{"n_layer": 14, "d_model": 96, "n_kv_head": 3, "norm_place": "pre", "rope_base": 10000.0, "init_std_qkv": 0.0389, "init_std_up": 0.0389, "warmup_steps": 252, "batch_tokens": 32768, "train_tokens": 156000000, "steps": 4761}
Each number is 50 + 10 x the weight over its row's rms, rounded and kept within 0 to 99. Layers, rows and columns count from 0. The size before them is the row's rms in percent of the matrix's.

# layer 10 MLP up, 384x96, rms 0.101, rows 107-179, columns 48-95
139:51 61 45 48 49 59 60 48 38 62 71 68 53 45 52 51 34 57 35 38 60 46 69 45 66 63 56 46 42 48 49 43 38 34 44 59 52 61 64 59 59 52 71 53 47 47 28 53
006:55 32 46 45 52 39 44 48 40 45 59 46 38 50 57 57 54 36 54 20 60 49 61 38 35 62 54 39 21 55 45 45 50 36 56 46 55 51 31 40 51 33 48 60 35 26 47 51
126:62 38 25 37 63 67 45 54 40 46 55 42 51 43 61 43 45 46 34 40 56 55 50 66 58 66 52 49 16 65 63 48 58 64 62 75 37 42 58 53 51 49 62 55 51 50 50 53
006:43 46 37 44 34 37 35 41 48 43 46 41 61 43 67 49 44 42 56 43 43 51 24 33 47 82 60 55 50 54 44 47 44 54 52 54 50 41 44 64 42 57 31 56 52 46 43 55
167:59 59 39 47 41 51 52 41 23 50 78 41 52 54 60 53 53 46 44 52 47 54 55 42 39 63 56 59 39 54 52 59 50 68 54 45 46 48 55 47 37 58 49 68 36 50 35 57
147:45 40 34 53 60 54 62 64 36 69 63 53 58 62 71 46 38 44 49 51 60 60 49 37 39 43 53 60 37 61 48 64 50 65 28 47 44 59 56 47 52 39 58 52 57 37 60 62
169:35 30 63 62 58 61 64 64 36 75 47 41 57 46 76 51 41 46 44 53 39 49 41 65 32 43 42 51 66 51 59 52 51 41 51 38 57 57 41 31 47 52 52 49 50 46 51 26
008:62 47 51 40 52 62 50 54 51 60 58 71 45 48 62 53 51 65 45 38 72 55 62 54 52 55 62 54 37 52 49 48 66 40 52 66 41 53 57 36 59 52 53 40 48 39 55 61
144:47 32 32 43 36 44 52 58 45 59 49 56 45 50 53 41 53 51 51 50 57 52 44 23 53 42 45 41 50 62 54 49 36 40 89 51 52 57 55 56 39 44 59 54 62 40 51 49
006:59 22 46 37 39 50 46 51 49 61 50 59 35 45 58 51 51 40 34 27 58 48 54 49 47 43 48 45 38 50 58 44 56 43 56 51 51 56 32 24 52 34 69 43 42 36 44 50
149:56 43 47 53 61 39 52 53 46 58 72 43 44 62 48 40 48 44 60 52 27 67 59 48 41 40 63 46 46 54 39 57 59 63 51 39 38 47 45 49 29 41 51 62 38 43 35 44
156:57 42 65 50 47 54 69 51 48 68 46 32 41 51 60 44 43 72 35 46 48 25 70 34 58 53 53 35 40 45 56 57 51 52 54 55 46 49 47 39 48 47 57 37 62 46 47 46
009:53 32 37 46 38 49 50 58 43 62 50 60 31 39 55 46 40 71 32 23 57 41 38 48 52 44 48 37 32 44 51 38 43 48 46 46 39 50 46 28 45 47 46 34 53 36 46 49
007:39 43 37 48 38 42 49 54 57 73 40 51 50 41 59 50 51 61 57 40 64 49 30 47 59 56 44 57 62 60 57 56 47 67 50 53 55 55 59 33 56 65 59 49 48 37 42 39
169:65 49 44 47 65 52 65 49 24 39 43 51 43 66 54 48 31 74 31 54 54 50 44 50 34 63 49 45 47 58 51 35 61 51 52 42 57 38 43 53 32 40 59 49 62 60 43 40
177:46 41 50 36 56 66 45 38 26 52 51 43 44 64 59 38 41 62 43 58 61 50 62 53 41 39 60 53 46 61 48 47 52 48 62 50 46 76 54 54 51 51 63 49 57 51 44 48
166:49 59 47 58 55 58 57 60 48 63 50 32 51 38 52 43 24 50 49 40 63 59 44 56 56 48 30 42 47 51 46 41 56 76 53 51 48 77 49 55 55 49 67 41 54 46 43 44
008:54 29 33 52 43 41 49 47 43 73 56 53 36 52 64 52 43 61 47 34 63 49 48 40 50 48 42 42 30 53 53 39 39 46 43 58 38 56 56 20 54 52 48 30 49 33 39 50
006:40 45 46 57 37 40 56 51 57 60 51 49 56 47 58 43 62 58 70 33 43 67 27 45 62 70 50 53 60 62 49 51 53 65 44 30 66 62 54 63 49 53 38 52 54 39 51 42
007:57 34 50 49 45 49 49 58 48 61 54 63 42 41 72 47 59 49 46 28 59 50 60 52 43 56 57 45 44 63 57 56 69 44 52 47 45 67 44 44 66 50 51 40 47 44 48 61
006:66 39 41 35 45 42 47 47 47 60 54 50 34 36 69 41 45 37 30 42 50 46 56 53 39 46 42 37 44 40 58 49 59 47 58 58 51 54 60 31 53 53 59 24 44 48 43 53
006:66 52 37 54 57 70 53 54 50 60 56 62 59 32 65 54 53 49 37 36 67 52 64 51 51 60 60 59 49 53 51 57 54 41 44 65 42 55 46 42 62 40 57 48 51 43 45 56
006:53 45 32 43 48 56 63 56 50 53 54 63 41 53 62 39 46 57 49 46 69 42 53 38 55 54 52 51 40 38 29 39 43 56 47 58 38 53 57 26 50 45 56 41 50 37 50 39
007:36 40 41 41 37 37 32 44 43 52 42 43 47 37 53 50 32 44 47 44 43 44 32 41 53 54 39 45 53 50 56 58 31 55 44 49 42 46 32 43 46 57 53 45 43 37 37 44
008:56 23 43 57 39 42 53 51 40 52 64 64 38 49 69 41 51 46 50 19 63 57 48 45 48 53 51 34 28 57 53 51 48 56 48 51 47 60 31 36 51 49 54 49 44 34 40 51
006:42 41 44 69 43 43 51 50 51 71 58 47 69 64 58 59 63 65 68 45 53 66 45 43 59 65 42 55 39 74 62 57 39 60 49 53 56 65 59 55 56 68 45 54 52 44 47 55
138:56 37 47 36 66 53 73 62 44 48 54 48 42 42 59 35 55 55 45 60 58 52 55 56 34 61 62 56 49 47 54 52 54 55 72 40 47 49 43 46 36 61 58 41 54 57 49 43
009:54 27 38 48 38 45 45 55 36 53 59 66 37 40 60 42 45 62 38 18 55 44 53 48 51 39 59 41 24 46 41 43 55 37 47 57 39 52 38 36 49 52 37 31 45 28 42 46
155:63 45 52 56 37 46 56 41 46 53 53 45 44 43 48 46 38 39 58 23 51 49 47 37 58 50 57 31 35 68 58 60 59 37 54 32 84 38 58 29 47 44 63 66 54 43 57 49
007:60 34 54 54 36 51 51 67 38 56 53 58 40 47 57 57 36 65 26 32 59 43 66 42 50 42 42 41 31 49 57 33 39 40 43 52 28 55 39 49 49 50 35 42 45 42 44 54
007:53 39 43 31 49 40 38 46 43 38 44 53 44 35 60 36 51 27 36 29 49 46 55 47 40 43 50 43 42 48 39 54 62 33 46 54 46 50 36 43 52 34 53 35 31 36 44 45
007:64 37 71 43 57 54 45 57 43 48 56 60 33 52 69 51 41 50 35 51 52 37 64 50 50 48 50 35 40 41 72 43 46 60 67 69 34 60 44 52 44 50 55 40 41 63 57 66
009:54 32 33 53 42 42 45 50 42 63 55 57 34 38 65 37 43 47 41 37 54 45 43 42 52 42 44 36 41 45 55 48 41 53 49 52 41 56 49 26 50 45 50 33 49 33 38 46
008:57 30 35 41 43 46 48 46 44 58 50 61 43 43 66 50 50 40 33 25 63 44 61 43 36 50 51 49 23 48 36 41 46 33 43 56 33 51 40 29 52 33 56 35 47 40 42 54
006:52 39 38 45 41 37 55 45 50 62 44 47 31 46 74 47 50 33 43 37 58 51 40 39 34 58 43 36 40 45 40 52 48 55 48 46 55 52 50 26 47 48 61 25 53 50 39 55
158:48 49 56 46 38 45 44 47 56 51 47 46 52 60 48 34 39 64 50 47 47 49 65 48 71 46 62 45 34 50 50 53 49 65 58 68 65 53 53 40 52 24 42 59 41 38 65 76
006:43 51 49 68 43 43 67 57 50 61 56 38 73 52 58 40 58 44 68 51 44 58 46 39 56 58 42 55 62 58 46 64 45 77 40 54 57 60 61 52 58 66 43 62 49 47 45 39
008:49 39 36 49 35 41 46 54 55 70 48 54 56 40 65 50 56 50 55 25 51 55 29 47 53 64 49 49 54 57 56 53 50 61 46 41 63 63 42 49 46 59 48 49 54 36 39 43
168:43 40 60 58 70 56 53 45 53 46 58 54 61 58 52 43 55 61 38 40 46 53 78 46 26 61 59 58 63 63 43 52 54 50 45 35 57 59 41 38 47 60 50 75 50 41 49 38
007:42 43 49 53 34 46 49 49 52 58 43 59 39 51 56 51 47 64 52 28 54 59 18 46 52 60 48 35 51 55 55 47 44 59 49 30 60 59 33 48 37 49 52 52 60 39 46 45
007:50 42 47 45 48 53 60 55 57 52 50 52 58 58 45 59 63 54 63 11 51 64 44 57 44 57 55 53 35 62 31 48 61 35 35 40 62 55 42 54 54 50 40 50 52 30 48 46
149:47 39 61 29 50 53 50 48 52 58 43 50 74 59 60 49 40 47 36 42 63 43 50 59 49 52 61 41 47 46 66 43 24 53 47 45 57 50 58 45 42 66 69 50 46 48 50 29
128:61 62 41 53 58 50 48 61 33 53 53 31 42 40 59 45 40 48 48 44 56 35 56 58 42 62 58 51 55 80 51 50 53 45 44 71 44 64 51 42 43 45 49 39 64 45 68 58
006:34 38 23 54 36 34 37 46 41 55 41 42 46 43 55 53 38 47 50 49 52 38 31 33 41 63 47 40 45 46 39 38 36 49 41 35 54 47 47 41 38 48 36 38 63 57 35 47
007:51 31 45 62 32 39 56 58 42 69 62 53 28 42 66 45 45 60 55 32 54 58 40 45 59 53 42 34 49 55 72 48 40 66 57 49 56 70 55 36 52 60 42 43 54 42 43 55
007:66 57 42 51 49 41 41 47 61 63 44 53 36 38 78 48 40 44 46 55 61 45 32 46 41 69 46 46 47 51 66 52 36 63 62 45 50 54 58 51 50 60 59 32 66 54 49 68
007:53 45 38 41 54 63 56 45 48 53 56 60 48 61 44 66 57 67 58 43 78 55 56 51 43 56 60 50 38 43 47 36 57 33 48 53 50 58 39 31 57 43 52 55 56 56 56 52
006:47 26 25 38 44 44 62 47 55 59 48 63 44 56 53 49 57 58 64 32 69 57 50 42 43 46 60 64 29 43 25 40 55 44 43 50 53 46 56 27 49 39 43 43 50 43 48 40
008:61 28 44 37 50 62 56 51 49 52 58 71 42 50 45 55 57 65 50 20 63 52 56 58 45 42 64 51 24 44 40 41 61 37 43 62 40 50 41 36 54 38 53 52 46 42 50 53
006:53 40 42 41 48 45 43 54 51 59 50 60 46 37 71 53 59 43 48 33 58 56 48 48 46 59 63 47 57 55 54 55 70 42 48 50 54 71 47 47 64 53 42 40 50 46 47 61
126:34 50 45 42 57 70 56 56 46 52 58 38 49 60 45 55 50 50 43 34 43 51 52 56 72 54 60 40 39 40 70 35 49 49 41 65 42 49 47 51 63 49 47 55 34 50 56 33
005:33 32 36 38 39 40 50 48 54 64 36 48 44 61 52 68 42 68 50 42 61 45 36 49 50 58 38 51 39 56 53 39 35 44 53 49 50 54 47 41 41 68 45 47 43 56 41 57
166:43 61 49 57 41 46 49 39 51 46 60 52 31 69 50 55 53 50 50 50 42 39 56 41 68 51 60 57 41 48 35 31 62 61 52 61 45 43 37 55 60 30 72 40 66 44 48 67
006:43 45 45 44 37 34 51 53 52 64 43 48 51 48 71 48 49 48 56 32 53 49 25 41 46 69 39 47 54 55 49 55 47 67 49 51 56 58 49 47 46 61 55 41 43 41 39 42
147:61 29 51 52 36 57 53 41 39 39 41 52 57 47 70 64 49 61 57 47 64 44 50 53 41 32 53 28 49 67 55 55 58 69 44 58 64 49 54 65 51 49 62 59 49 47 33 57
144:44 40 43 36 43 64 66 56 45 59 48 49 62 36 53 61 56 52 46 59 51 38 70 60 45 58 59 31 52 49 53 27 32 47 45 62 43 36 52 43 48 45 59 66 62 39 55 46
152:39 60 45 58 41 60 42 46 51 53 65 47 51 46 58 46 41 63 55 47 43 36 48 72 55 65 45 38 29 49 52 56 45 56 57 49 59 42 51 46 45 36 61 61 60 39 32 55
127:43 50 54 36 62 45 43 59 53 48 42 54 44 49 74 55 60 57 46 30 71 47 54 49 60 56 38 38 45 45 73 53 52 46 53 59 42 29 51 47 60 19 63 48 55 49 40 33
006:67 45 40 45 46 39 61 50 55 67 59 53 44 56 59 49 53 43 55 25 62 65 37 50 47 60 40 49 34 57 55 51 43 60 47 52 63 53 49 42 51 57 67 46 52 33 40 47
166:58 41 55 53 64 57 56 64 44 51 49 51 53 43 59 42 32 72 54 51 46 48 63 47 51 56 49 37 44 59 47 50 48 45 47 45 48 49 54 56 42 52 61 65 75 54 48 38
150:46 50 49 46 45 48 43 48 47 55 52 49 50 57 65 43 44 47 39 57 73 59 71 52 37 56 46 60 49 57 64 44 39 56 45 43 53 47 53 54 56 39 48 33 51 54 45 37
006:54 30 54 46 42 40 44 51 44 44 54 46 41 33 59 38 47 21 31 26 35 48 48 49 32 44 44 28 42 53 56 51 54 48 52 42 54 55 30 52 54 38 46 40 46 41 36 51
007:51 45 44 59 46 43 58 52 45 54 56 47 66 52 71 41 50 39 61 42 59 52 40 38 51 64 46 49 48 54 48 60 42 73 52 59 59 57 44 44 47 62 58 61 46 43 39 40
155:47 39 41 54 39 34 58 53 64 43 59 48 58 48 40 49 57 69 53 42 37 28 66 58 49 43 67 54 61 52 54 55 31 51 46 29 50 54 58 45 50 41 55 62 55 66 46 49
007:53 35 36 25 48 48 53 51 49 58 47 55 49 55 50 60 52 50 37 25 62 47 51 43 36 47 48 52 25 41 29 36 49 25 40 55 37 45 42 31 52 38 52 38 41 28 44 44
154:55 39 48 55 57 41 51 47 39 44 65 64 45 38 52 63 67 50 47 42 56 46 60 63 41 44 60 73 29 50 70 59 47 62 59 61 59 41 43 34 52 38 54 51 54 52 31 46
008:41 40 45 60 38 30 47 48 47 67 51 36 51 43 54 42 55 43 61 52 45 62 28 41 51 52 33 45 55 59 63 55 39 69 47 38 67 60 61 42 51 60 47 43 52 47 44 41
006:57 35 36 40 45 33 61 50 42 66 51 47 34 56 58 53 50 48 35 44 49 51 49 44 47 51 30 36 35 50 62 39 30 60 50 46 45 59 58 30 48 47 58 25 46 57 46 65
008:58 33 50 51 42 58 55 54 52 66 55 65 51 54 66 61 67 52 60 14 66 63 51 55 48 60 63 49 41 64 50 49 65 47 52 44 63 61 42 48 54 45 52 55 55 35 46 54
007:53 27 51 65 31 36 57 49 44 57 61 46 42 48 64 38 53 33 51 31 42 71 40 43 47 47 43 39 46 62 52 52 50 61 51 33 67 66 50 45 56 54 46 39 56 36 40 54
161:65 48 49 52 45 55 35 46 49 41 59 61 54 58 63 48 46 58 52 37 46 54 61 43 48 62 55 46 56 51 46 41 44 51 37 64 45 35 66 59 54 43 54 55 78 41 40 60
006:33 50 55 60 36 57 58 49 62 47 36 33 50 66 35 59 60 63 65 59 46 55 39 46 59 61 43 68 66 62 50 41 47 57 49 28 60 55 61 64 48 62 39 66 53 54 55 43
146:66 47 49 58 56 59 56 57 35 58 33 28 40 50 56 49 56 56 42 56 46 44 41 60 49 38 57 45 39 75 63 60 54 62 53 69 57 65 50 46 45 52 48 53 62 52 61 28
# layer 10 MLP down (transposed), 384x96, rms 0.0875, rows 107-178, columns 48-95
128:60 43 54 58 43 51 58 69 47 56 36 42 32 54 48 56 47 41 83 53 44 53 42 38 39 39 47 57 43 56 45 65 54 49 54 44 42 62 50 61 39 55 37 42 41 43 48 73
005:53 29 60 48 49 61 41 49 66 48 29 58 50 53 42 38 49 55 41 62 48 53 54 53 56 69 54 38 48 44 63 42 47 44 60 48 47 41 61 37 46 56 37 53 64 70 60 48
132:46 53 68 57 42 35 52 25 44 61 55 57 42 44 49 65 50 68 57 34 52 46 48 42 56 38 49 56 73 42 55 65 51 49 36 42 47 65 51 56 48 59 38 51 40 45 50 63
006:65 60 58 53 62 56 32 36 60 64 45 55 49 64 33 39 67 43 39 45 36 34 43 47 60 49 55 30 57 49 48 43 58 46 63 49 59 56 58 33 48 46 54 49 59 54 56 50
175:39 34 42 32 43 52 67 64 47 48 37 41 41 67 53 55 56 18 56 43 50 40 50 61 46 46 61 45 66 57 61 53 33 43 65 41 31 50 57 62 50 60 54 47 39 45 56 63
151:63 58 44 46 69 62 51 42 67 68 41 36 66 51 52 45 42 44 32 47 36 61 46 52 55 32 50 48 51 62 45 59 40 64 43 48 52 51 48 46 59 57 51 59 49 37 61 60
168:32 64 61 49 60 43 38 57 53 55 44 44 48 52 41 36 39 30 56 68 61 41 42 54 46 60 53 30 52 61 40 49 47 48 53 56 52 38 64 32 57 36 43 62 34 46 39 41
006:54 48 61 51 47 60 75 60 36 44 52 53 63 43 43 32 45 56 48 58 53 66 56 47 58 38 54 41 66 43 71 48 38 49 46 31 55 49 32 57 49 52 33 48 42 60 36 58
134:47 55 44 58 62 54 28 47 56 46 35 51 69 57 38 45 42 69 71 64 38 48 51 49 55 43 59 53 43 49 34 52 50 72 27 32 32 61 45 49 46 61 39 45 55 49 64 53
004:55 49 59 62 41 64 68 61 50 47 54 51 52 52 59 38 52 55 61 53 53 70 48 61 54 52 48 48 54 39 55 58 44 53 47 40 61 39 59 58 44 75 30 55 56 59 52 55
141:55 52 60 38 54 62 37 49 47 49 38 38 57 39 57 64 57 28 42 53 57 41 51 45 39 76 66 50 57 61 40 47 50 54 45 32 31 58 49 71 70 54 41 52 59 52 67 43
149:44 58 52 40 50 50 35 42 44 41 42 56 41 52 52 50 54 53 63 48 60 62 43 49 50 59 44 57 65 46 50 49 66 48 39 47 45 31 32 62 36 45 46 63 47 56 49 45
007:54 51 56 30 47 37 53 57 57 35 41 50 56 51 49 37 52 33 43 56 58 50 56 37 60 35 56 54 71 52 62 50 47 60 33 41 67 45 37 64 55 61 36 51 36 49 29 42
006:47 65 49 56 51 57 39 45 58 54 59 56 27 59 44 58 63 51 50 35 38 38 38 37 54 58 52 46 44 44 46 44 47 57 45 49 62 42 57 57 50 43 51 40 56 53 59 41
173:51 48 57 45 35 55 47 45 72 63 54 40 56 39 42 50 70 40 75 56 45 55 69 47 60 50 60 37 43 51 39 62 44 64 49 50 55 42 71 34 47 40 35 45 60 51 30 49
178:62 52 35 56 45 58 71 39 51 60 49 46 73 53 52 48 45 66 45 62 56 60 53 40 31 37 52 56 39 36 47 31 59 69 60 34 36 52 53 47 40 38 39 58 57 52 62 41
162:45 40 68 52 35 58 65 52 42 33 41 48 49 63 50 60 52 52 40 76 56 39 37 45 42 59 59 35 43 46 48 73 47 56 42 51 58 51 58 50 34 44 58 52 49 42 54 64
006:54 51 44 39 47 47 58 57 64 48 42 61 45 32 45 41 53 45 42 44 43 48 54 41 66 50 47 53 72 46 70 39 49 57 35 41 57 34 39 57 53 48 40 45 48 52 36 43
007:53 61 49 53 52 52 36 34 58 51 44 59 47 66 51 54 67 39 47 45 41 33 42 39 57 52 39 43 34 52 37 52 54 55 55 52 62 38 61 47 55 43 56 54 58 50 57 42
006:62 37 52 44 45 53 58 49 56 43 42 57 56 53 29 39 44 43 29 54 48 49 49 47 67 58 55 49 55 52 51 33 39 45 54 52 68 26 46 57 55 51 32 37 55 54 39 54
005:53 50 51 65 36 60 51 57 46 48 64 54 58 35 33 42 49 46 41 48 54 55 41 40 63 44 66 50 63 50 49 47 44 41 44 37 62 35 31 53 48 61 31 46 59 50 50 65
005:57 40 58 45 42 54 73 52 47 53 64 58 52 45 42 38 39 61 45 56 44 62 44 54 48 50 42 51 70 60 56 39 45 43 59 44 50 53 42 59 43 70 47 46 58 55 32 63
005:57 53 51 44 48 57 63 49 37 38 65 53 35 36 53 57 63 59 49 38 27 48 48 46 46 49 41 49 55 57 64 51 41 64 40 42 55 56 57 61 43 41 50 43 36 56 44 59
005:44 58 50 66 47 64 33 51 62 51 63 56 38 59 34 51 59 54 50 48 41 36 38 55 47 52 54 55 57 45 48 50 54 50 60 64 60 59 70 54 47 42 54 44 64 57 58 52
006:60 45 54 50 42 58 49 46 68 39 35 60 48 56 39 45 55 37 43 52 43 40 43 56 57 62 56 45 48 49 59 45 44 49 56 52 53 41 57 51 53 37 38 47 46 53 51 50
006:50 61 41 44 59 55 44 46 66 57 39 62 37 51 56 54 61 45 49 43 42 36 41 50 55 61 43 43 57 41 62 42 56 53 48 54 50 35 54 47 54 38 55 51 57 45 49 41
143:56 46 61 68 46 54 46 26 66 47 35 59 49 58 42 54 54 54 61 39 53 64 45 51 45 38 46 58 53 45 56 42 63 51 42 28 56 55 49 56 46 44 38 42 37 49 45 45
008:57 62 60 37 48 44 64 57 54 50 40 52 60 49 38 45 45 37 42 56 62 53 56 47 56 45 52 47 63 48 70 53 50 54 49 36 58 45 33 60 55 46 40 54 42 57 34 65
152:57 50 52 65 39 28 38 56 48 49 45 60 53 47 42 51 44 45 58 74 40 52 34 36 60 70 52 47 44 48 27 46 45 61 42 54 44 48 40 60 37 50 39 41 44 49 48 51
007:48 56 44 29 52 37 57 55 45 51 39 57 52 37 43 35 42 38 44 61 54 58 46 42 61 50 53 55 72 47 68 50 53 46 40 45 59 41 36 58 52 49 40 47 42 46 24 58
005:56 37 52 59 33 66 60 49 35 45 63 54 50 51 30 46 43 53 39 51 38 58 44 51 60 60 56 46 45 50 55 44 31 36 53 48 46 38 53 55 39 54 33 36 63 58 47 68
006:51 54 50 54 43 50 45 65 53 51 46 50 64 43 42 51 39 42 35 55 57 51 55 55 60 44 84 56 72 49 69 52 50 36 40 44 52 52 49 53 52 63 31 48 37 49 45 56
005:59 58 37 53 37 47 52 50 59 45 56 54 49 36 33 54 56 39 43 29 37 36 38 53 57 45 51 55 54 60 57 49 47 54 41 42 56 44 40 65 52 53 48 44 44 44 39 54
006:53 34 58 44 41 57 76 51 48 39 48 53 53 45 46 31 49 48 35 60 51 60 48 59 74 50 48 41 70 56 60 35 41 47 55 45 61 47 48 45 36 58 30 42 57 45 36 57
005:44 49 52 62 41 58 38 37 70 38 49 47 54 49 36 39 61 37 34 37 44 41 47 38 70 53 63 46 61 50 35 37 41 51 52 60 64 40 49 48 51 62 30 42 58 54 68 41
172:49 49 57 51 52 64 54 56 47 56 38 73 55 52 67 59 47 50 34 48 47 48 41 51 38 63 44 49 60 69 54 52 48 50 36 43 64 53 60 56 45 58 64 35 73 37 44 42
006:48 68 38 42 45 50 36 40 66 56 51 65 22 48 45 69 55 47 39 41 41 42 33 51 50 66 49 53 37 55 40 46 60 54 55 45 51 38 57 53 51 34 67 48 64 44 61 48
007:58 63 54 53 46 59 38 41 63 47 47 58 36 67 40 52 62 39 46 41 41 38 40 39 56 58 42 44 40 51 41 51 53 57 59 55 70 37 58 52 59 48 52 48 64 53 61 48
178:39 36 46 41 87 40 29 43 48 55 50 56 38 50 51 47 51 32 59 29 58 44 43 50 51 67 66 50 53 46 45 45 69 55 55 40 75 59 55 57 59 65 38 45 48 56 60 39
007:55 55 55 55 55 50 38 37 63 34 40 47 58 69 50 44 64 32 54 47 42 35 51 45 54 44 45 48 44 46 40 52 58 63 57 64 63 52 61 50 51 46 49 52 45 53 56 40
007:52 41 56 37 40 47 54 47 56 41 25 54 54 55 57 37 48 40 42 68 58 56 56 36 61 53 37 46 41 46 54 46 46 59 59 51 61 30 43 50 54 46 42 56 57 61 49 44
138:51 71 50 36 55 48 32 37 54 52 48 55 41 55 46 42 48 59 75 50 53 52 41 41 53 56 47 51 58 57 33 39 59 47 43 45 34 50 40 70 48 54 44 40 52 46 45 48
127:57 44 61 41 63 43 58 50 48 26 57 46 39 43 33 50 61 60 39 41 56 48 37 45 41 40 38 51 45 44 53 67 42 56 43 39 40 51 63 53 48 58 52 49 29 53 46 42
005:62 48 49 42 55 48 41 36 70 32 43 47 48 57 35 41 65 47 35 36 39 33 50 45 57 46 37 49 53 57 37 37 47 63 62 63 65 49 56 43 52 37 48 36 54 49 49 42
006:57 61 42 55 45 41 29 41 66 47 33 61 57 48 35 52 63 31 43 46 54 32 39 45 66 42 59 49 57 50 43 47 59 55 47 42 63 30 46 56 61 44 52 52 48 46 48 43
006:47 46 51 60 50 68 31 43 50 52 73 56 53 54 38 36 61 44 52 30 44 37 43 39 55 30 61 38 80 52 40 47 46 37 53 54 60 56 51 41 60 66 39 42 60 45 61 45
006:67 28 65 38 56 51 69 57 60 32 39 45 54 53 56 29 47 60 46 55 51 64 73 50 53 52 38 55 59 53 59 46 52 66 58 57 54 45 48 54 39 50 37 53 46 62 42 50
005:55 45 57 45 52 56 77 48 47 41 44 41 35 50 55 45 63 57 42 52 47 43 62 46 63 56 35 33 45 49 47 42 44 60 50 41 54 48 51 53 36 44 46 42 54 55 45 50
007:53 47 65 44 48 45 77 53 49 40 35 41 55 55 64 30 42 51 48 65 67 65 63 50 49 42 42 39 57 48 64 55 42 57 47 39 46 54 45 61 49 50 38 58 41 54 39 50
006:61 47 56 55 41 57 52 46 57 41 47 55 62 58 27 40 48 47 26 48 46 51 53 44 70 54 51 46 48 55 46 39 40 50 60 53 67 31 50 64 55 58 38 43 60 59 43 59
132:67 39 54 52 51 36 41 64 51 49 56 47 58 33 58 59 54 54 50 51 42 46 42 40 53 38 43 49 48 39 37 59 52 63 69 21 43 65 57 31 38 56 38 45 40 27 53 62
006:47 51 52 49 56 53 48 51 62 44 41 53 38 57 54 45 64 55 49 47 50 47 52 33 65 57 51 47 62 41 57 48 47 56 49 65 58 32 59 54 56 41 38 43 49 59 45 37
173:65 36 51 57 44 47 48 52 49 47 52 40 51 60 52 42 58 36 42 55 58 57 36 51 50 71 72 46 46 61 61 55 40 59 54 53 64 53 68 48 47 65 31 48 56 35 44 46
006:41 58 49 59 47 61 31 40 66 45 53 56 36 57 37 55 66 47 37 40 38 37 40 36 61 61 58 46 45 46 42 51 47 56 51 58 61 33 70 50 51 40 43 44 57 61 66 39
141:45 62 39 59 68 45 49 53 49 56 52 52 34 60 43 61 73 51 57 46 56 45 45 52 50 45 49 53 37 62 43 53 42 53 52 31 49 51 54 54 53 36 40 50 51 58 59 60
150:44 56 49 59 46 64 47 53 56 45 51 53 61 34 47 52 51 35 43 47 60 45 51 55 56 55 44 59 54 48 58 60 39 54 67 45 39 60 42 57 49 39 57 54 59 41 54 29
176:67 59 63 68 46 44 48 29 55 50 60 47 68 45 40 60 39 41 44 51 47 68 57 53 57 37 53 57 53 57 62 57 56 52 49 46 56 54 61 48 61 47 46 46 52 42 32 50
118:48 32 64 63 46 55 51 40 49 48 48 57 61 38 50 50 51 37 48 57 17 37 59 50 43 48 53 69 69 36 35 44 53 42 23 42 56 46 52 47 41 58 33 33 66 54 62 40
005:43 54 53 65 45 61 37 39 68 47 46 57 33 56 62 43 64 38 54 44 42 42 34 44 57 62 43 43 51 50 47 48 51 51 56 46 49 36 47 43 44 50 43 59 68 52 62 41
156:54 56 60 48 39 56 43 33 48 57 54 50 48 39 58 49 51 54 33 48 35 42 33 48 66 41 66 54 55 45 62 57 43 50 68 56 56 37 52 53 64 58 60 39 35 37 49 45
143:55 29 44 58 42 56 57 35 61 40 47 60 63 49 56 36 52 42 52 47 45 43 55 57 48 42 72 46 77 62 57 42 57 24 60 50 59 53 49 38 44 53 55 60 39 56 64 50
005:58 44 49 57 34 54 40 47 60 53 40 55 67 54 36 39 47 34 39 63 62 48 40 58 68 49 60 46 46 54 33 41 53 35 63 46 64 38 49 42 52 56 41 54 68 46 54 59
006:49 59 49 60 53 59 35 37 65 51 56 58 26 53 36 59 67 47 44 34 31 31 37 55 47 70 48 44 38 50 47 46 52 51 56 54 46 50 69 49 40 29 58 43 60 52 70 50
149:43 57 59 49 48 58 46 46 43 56 66 52 66 61 61 33 64 48 64 58 52 42 45 63 58 61 44 50 51 48 49 45 47 50 53 46 66 37 52 61 62 52 45 51 49 36 47 52
006:49 39 63 47 45 59 73 61 43 46 42 41 42 41 57 27 52 52 47 64 48 67 61 45 71 59 39 40 59 40 68 42 53 56 44 46 67 40 43 52 32 54 36 50 62 59 37 50
154:49 56 52 60 54 62 47 52 27 55 42 45 41 49 61 48 54 50 45 54 50 64 49 54 37 46 62 48 58 42 54 40 55 49 32 60 46 58 45 66 44 69 46 40 49 42 47 54
007:50 66 37 61 47 51 32 39 66 54 55 60 39 54 49 63 61 38 52 39 46 31 42 52 60 52 46 52 44 49 32 45 57 52 54 47 57 38 52 54 55 44 63 50 67 41 61 44
005:39 44 45 55 47 55 34 55 75 41 45 55 39 46 62 46 66 49 49 40 57 58 40 40 75 54 63 63 73 58 53 45 46 47 40 50 56 30 45 53 62 59 34 54 57 42 51 30
007:59 47 56 48 41 54 54 39 54 40 29 52 52 62 49 35 54 37 43 58 50 50 52 43 65 56 39 40 39 48 48 47 48 60 60 49 70 34 51 45 55 51 37 51 56 58 55 46
006:52 57 39 57 43 48 35 37 69 51 31 62 52 50 49 47 61 25 47 49 57 36 37 51 63 51 49 45 41 51 36 44 55 46 60 44 64 34 44 48 57 44 50 50 61 45 58 47
167:55 56 49 39 57 58 48 51 34 60 40 49 30 60 38 56 42 35 45 38 48 65 53 57 52 64 59 56 46 47 57 66 54 45 66 53 39 54 51 58 58 35 44 45 52 45 62 48
006:55 56 42 38 64 48 42 40 52 60 42 56 38 59 71 52 62 47 59 43 49 41 49 35 47 54 35 43 40 43 41 48 59 60 49 57 58 34 53 44 60 44 57 49 54 53 56 34